Part of a small language model's weights: 1.77M parameters, an embedding shortcut.
Each number is 500 + 40 x the weight over its row's rms, rounded and kept within 0 to 999. Layers, rows and columns count from 0. Numbers have three digits each. The size before them is the row's rms in percent of the matrix's.

# down: layer 5 MLP down (transposed), 256x64, rms 0.0845, rows 215-255, columns 0-63
# up: layer 5 MLP up, 256x64, rms 0.342, rows 216-255, columns 0-63
down215 078:484456498536492467544508510575463466422506523546487515560504511447501566557483498419518550419500496499506456535545497460512514471605461544442501431472478452528498575502472503504517468488552550
up216 095:396514468455482589511525486466477516428532524536470524565504482433491489530450535608457465529517456540474516492522469486500469461478477448523496496557470457454500514557587453509466514452513506
down216 091:546483542502461391585476537504464498514420502478463509444544505571544540427494502546516482463486480492467432484470514516510519529474487514427431488410490463462528479497499503551491495515557563
up217 098:472463487508495492556498479531553530511579490471455512393547475541548469458544492567461471483511484424519559522431446463526469478472599479447528478521550536458520482572533470487511498503527482
down217 101:529543458523480535485522473475520426544503487513500453568411478465460529538434539526487466423533533545518476562499423547490559516524434473509474467546481468578500511527503544531525505546581507
up218 079:441507489473544461557512518476515481519472447461555558490433450444543559553540504462492382474511478541451513464475466519500483526455424483487518457515535518419445484519497540532454478519529440
down218 089:507447509454473518432542400466500558575512580459497472518496512479454461554512405508537477501527516527474484507510457501468388536503493488480420469526537543519503511447520453535511515499513555
up219 099:470481512515478440506464491501479511453526556484572467430546408522560520515485520500509429508582550436451450443504466515517552493536517457506530516515478564579524575516510515468505502419505487
down219 096:447464436427497480520537407464490530533495501515472543502526495512422532537514548507466540549533520456477479546520519479439496501559549581513509486505431453486536591495450445563509442482493521
up220 103:540501495481480483485443489502482536449581557494494522435480562554539516492470528538500475548560535502426522517491485495582583528484538468508571566533471435552477497548531514528588546515479490
down220 086:494493451510512437484550602397562497493545534502554476481487506549443490493455548476505548536514531480510528511562502564512489469458566428501450460476545442547517477435487486478432507508503478
up221 107:549459517572506523612450500505511476501557568427499562444495517514501536526513446495556496503470514484517572486507497505504498504468532603539547510558490566453504508553535527480481454492503422
down221 100:513425536487478500510531521473556508477536567507510547566541440480443518556496458440534539457473528545536551499525451544522479507435481461477425527503524493527506498478422471570545463471449417
up222 091:499446616533514504490494512446462491475509483502435551496474520469521483523480458521529496447497482444485506459538471513503509565471528493540525494466511531560455512630542441459558576468530557
down222 101:539482531573431519548420535439456504504469493515531534528509497547541529484512563574529462547481457461508511461468559531485536473528453461481462500401490417515515535587501494528534527497458518
up223 104:486445493587525493541541485509503459497492500469455445486456443519492452570520447545460509395520546570497455431492425493440563496481551481534511468536472510451500503435488447482530516468480473
down223 082:546515561550517522522481520486591500571510591485483467516438500529555456543456567484489484396529502535565504437481475534468515490485521535507481512456520472493528465435514509573540497510499576
up224 090:473509520475465519493509474477461495443471496545433485428517536536516571570438557506455564517504536547438497462521508569501516540538446524539521566537481478467504450540529456526427457564517438
down224 090:430511477528440523541485501471499551523489550487505455554520557566486491432550449398544529489484433549517495591497508530493492482401518529532456528437460516511521524429508510466479500501535521
up225 116:434519466502554376471486488457593602433476479469475534470476484528454509523503533536430458506441466504469534499521486495505496471470459474435531556505513455549491475500514498569468500481531469
down225 111:547506452508465523430408515492559518561483444515447557452467505514509493468497548470482489540511523412510536440431494506542496515457468491471559530457510554483528500486498521561479528522571402
up226 100:479534506519527449550461533435561545433431518534504502506485495512464496538458501505471498543547524477533467486555525496524491560611494453533462591512501525476544498594441526497495484463524578
down226 088:456540510452445561479470554550480425466551493460554496480414471544445489552428562486466487439525548465482499469495435472477444442493523535451470472478491518485475564498482468453453470509472467
up227 101:574485503495520480563547514506521506532500491537498489453418479462530543556589460573502505470483482461503495458565491581470551452558572431523455487502526528514492396511509533512476463486479524
down227 100:494540450500467457598587539553505433496501464549491510423471531535449451498499479573503446484479526451491514457567476459447512505516558497495500498463556533494511504437559556574503510527528494
up228 088:527550484501522545445511440531505559462489464513513478505519471512546483466461508559469403520486523427523472448456525544465510539534522448536536570487438519477405457561537510503550496478471418
down228 084:473521499462435502483567503452439468468484516504497531431475509544489503521520410481511487497489493511430489513512471443460500473540608518453493508397535450495511527527467465583523403515472488
up229 115:483517508537555558425504503459514465457454578460535526483502449505553534550460532539489545486502499497486513468523547571586463470476410457503475493539466518425502464563416504482462474475532468
down229 114:519561544519424500485521578515459435501497469481479510531491577482568513473448519533509461468455422428551490514439505536529574483519480573518455512506495459563436534544495514486532527494490433
up230 099:503455488524456466445455566547462463476459523464516450443447484570495484467510582565490530489530578487537485434513474487523481527558514463563551532452474502529423524572463446487512496533519527
down230 105:542550485572481509539471534569540407530524463527451545464493504582461448489487525595533558512504507614500490443541546501482513483533455464520470517496440498526514479499478487491456483562490484
up231 096:554469567474466463490477531445480550508431448507501461472477531540532518524469526572494535512522536469530482529518588560546468564479498490517603541452525507498521439538566545482536524558444506
down231 100:520491491526546527548472495555496548480588426515491580496516532521498517504517510442548433529518462509581489490436562441559481486474464535509486462381458519557530512551474516528532481494476487
up232 101:465508525502487517457547454567530535458459486520572441491456522523468484507536475481456529558478467515520448449540506509569471478466443484537577535585471520507543566438504431522557540562480518
down232 088:502440483529451489515577537509563464537468446518473501488461533443475435545476529433451539501409441463556474519433482528538453476517419485512537564540519569510516481476473498537517535466485516
up233 081:431471419492435561485504489532538504490522519516447554522519567439480547499515493568494410521552508471488489411497474460459529511448475450453481504450472527507499507460459537523440540552557544
down233 090:552559534518479478512520525532432520506512518530575454488486478481547481444521434477508489485489561469562486527525530518567502546528501584521548450391470435494493490570500530541491525434525440
up234 109:478525531472547491477471538489492450517533471526499492497521470481600530482475505480503533483560453508467406427545507553497482561457567584465487497567475412509447553494493433517513560530477514
down234 089:553446488549468572526493495541533522486501466420478496479489551493466517509471528460453415479425426504583494564496524512548479446566474575499535483485544536509540500500556516460502576471505520
up235 111:448496474497474393512460551493497524508487499490472462482400462494510386472486468467545514524530470474472542452473457508528545472507515508463473401519478478526477399467464527469523531561526498
down235 096:487556523590480449534521508577458483560495509439469513547494446519492470462449547612478508517499525469426483501487521476532552466494500531477483467473544500440545480542470522490485427490466590
up236 119:433547483488477451501497531459432458561481482454488469517477574553587509466406524505548508499549510562446495523521497503516564530442512469450509488576536551486521447500472522488466534562455479
down236 092:491456450566546563566508440534414624582525519466525516489484534511418439512539492525488450517550515463487459443496518488463540577494495534481473511492507473456490507470519482462516522519512504
up237 106:471454482508475510547551530466502508486437546517402527521513500582496507460567570504515488498496505474522533498525526491466485438575499439548495549518566557469425514434526480448500526473554575
down237 130:474539536477506547533487511552563461443543488448483482537503508449498487496542527473507515547509496640484467513434488515507595490504469519471523558423527474502500508482535444459490448499457590
up238 106:445510530517553564481529490586486452505447577463503499499534503504518539515499457528474548524559499437546519527467602528489558479501453559516560453482464461513546475531505517439520533446546564
down238 111:447483509506494540578484512471468448512439584534560549449557423519498542524522537532530573514562541400548510541510498493501547499517576468585485515456449492517495495481528507504514507509508537
up239 085:418575458453552566519510497480525511499422526463538529470500483430542469533514549524510494464546467481460555404526534536466583559463513523486483443475548507513499526560500441476475471485471481
down239 083:494518450544516509485432506560436550526560489468484444528512481531539497504542488479503473456516513494504505431524493394552471514584497537548571458485481454515468466485502462479382474528467549
up240 104:505473565488571538479532482462541488459460493502426464460451460491511425546455537527550506521427456504482569479531520480435405521477559487437509519546503517503519494543523522511494510608487480
down240 101:502557480469518484441480494508485482473446521567489531471514448495500506603461520448497495520549540598496516394505514403476508440476489512447528461530513478504521501479449466520489405485536464
up241 099:468464526467468487472497496480544498464545531570454486516461431559541470517535456508534496402482537448482421505532450473505508451433459520555439506536529492450478516485487492474533538495415411
down241 095:514500549531537517483460412510513478519537559501488515491506521513546463477553582513507480549500506390569468491562476548501455561446522480528595521482462537554466519464453469448476447517530506
up242 095:454553517485522520470457481427483503510540503518465401571463462479518500545427501550484559479452539505514468480564486465493443523505507532484470565453435488427459472489548466457489478585505447
down242 084:517491497520512463573497558509515479525448564478525551519510567513422474544523469578522533524508484459558474501542476535531478554472473515488553469581497468554492509460449620508553507537447512
up243 097:455532463491519435539498495429537475480460500439548527517484440461456503508484468501430487499480511498549460475532460513472437410536403483465466469529440407496500461571435530477490512526470496
down243 089:466574475465531564544523551560478594546470536481459501516501529521498489452517437562526476509555506522525470543437499554527449521508546554526561493492480494494529505503509400495585469486447464
up244 074:475376526427469562547479493527509465496502529446490544529519485505557510445519496516541453478447552575528515426488511556507503525402495421548500549488466499492538496515430491529477511520494505
down244 088:491542557502504547510459452532496580536515480453494514555520499467531524565536443484517513418528520605534460513543447541490495460561517522539522525437458498497513490572501547432490562527529444
up245 095:448539525577473467495498549463574447513493482400441460513583487489476507499414482488513592478567477476521514485526535513465528481483493440497479519455478522503498518573516531550418472476532492
down245 102:465480484528444514543516478543552481466487509473544510495566555458621566457481445525449492524504533520475464563519539498514476415481532468484547610476518512518522463509512525534482554521448543
up246 088:510443539617523464457538580482452446475451516488500468460487424477542534480485503458537476543528472573465484511444556541459470558545513483486472552462521551513517446526509485492448553513527462
down246 110:538466495490529502495554462462493494467536514468492500482542514493473437481453488518468519526528473644548514430468508431497555528499545532467496514357560469486522503484486558508505502506554467
up247 097:495485512548558470514496500444457459525442495520453513558498489456467529478564527514443476427535478539470503546524464509498517492477514547584498534495498428477584524445566519516412523554584478
down247 083:549561484442480514497517521469515476459541551527523500511503524503494552421438611440491537455530543452517423546439490496508478438553442484495485452557493525466431497479475456445494497470518458
up248 095:474474451467544496477447535470538530497456519576535511466489451507533465570539455468528594575429564424496488523476517539541498473498524441513485462492533499487526461561505543455439457547459471
down248 083:558439501521479476502537496506506494438486483484458524413500526523482438491483528507449497563527521487538478501410493498477558510400443465483508519586530577480501530462462456512525543454417455
up249 103:498532530553539526529481500487497495469526519454456526457463543511492571490476454470476509477531493465591416528506429472456561521477498526436508540510546513441559544489557503564390496530545536
down249 110:496524504494519437497477497476434434447560467518519436514568464508547500490411501421501535530487516542495496455489559486536396474534492540497471461460524510516490504486495497424447455428575509
up250 105:459395444498546431455452455465493519551472527504537558413492491506543451508490470492551543472548491471456538430436496461497510497493534485504440551525483568522444465540516480495506538465448459
down250 108:488458492518494413489522567543524434439449497485532508524543443493497423481496590425521491501459521433482520513463551489483458485524498463539454570599488444520499488519481481475498544535546542
up251 100:481524556480492436422539444455562563557502502456564532471521498444536531518600480538482476526492493496506600550537552488532451474478502505518531516498491440519435519499479525535554510502478570
down251 089:544368471545491506521467450475495482565482512454496467530540498494422520490519478461518561513539448500468477448530496573495550546432475555541478425462496543505492525462524498485463423470478525
up252 097:465517456525519469534547508510612481550533481422500470436459501483524533520495476520556488549508470462522469429588474466551455398468480533503489490483446500477582459480521493485472517523551535
down252 112:559446566521492587486525531571511573491536529525527547492476498537520455494486511502500563522518585550507514492534513462537506466466496533420482454389489433482499496513476472571462505506546544
up253 102:524505449550522497543483472527518490526501507457480461472404547555525496498451479558490508467439474484506502515527549514514423556574558561575544561494547482496528507539497419511562543434534518
down253 110:515505522521489564535445502559628443504530485567517541510488487524516517429544627523550506510404518510554495530493517536515529476477525497530504487485489561511504530513436520471550539476506495
up254 102:472542442456533491549424477462516458470452522448510486548470499504432520490505425534474519507514487459423476502482503487535440507551552472522629522509511507501482478519518523448483579488536413
down254 085:542486554499469437519478438505555470521422490602509496527571509583496523536502476461527476469544544469512496566417437533517584494521509575487489516522502521551490528564490543498533522483504511
up255 113:451566547536425496499481524465469498494446429455480476494533528486488506405531519437546456578553549450470494489602465518472513517487524516502491541557446467535452462520516512498562543488467533
down255 108:457445534513449515545539538502463556545527455488499488450542573581482445501460476476473519459468554442464450525498544450492520542492478510507538548579570437439464531498529540511471441538468519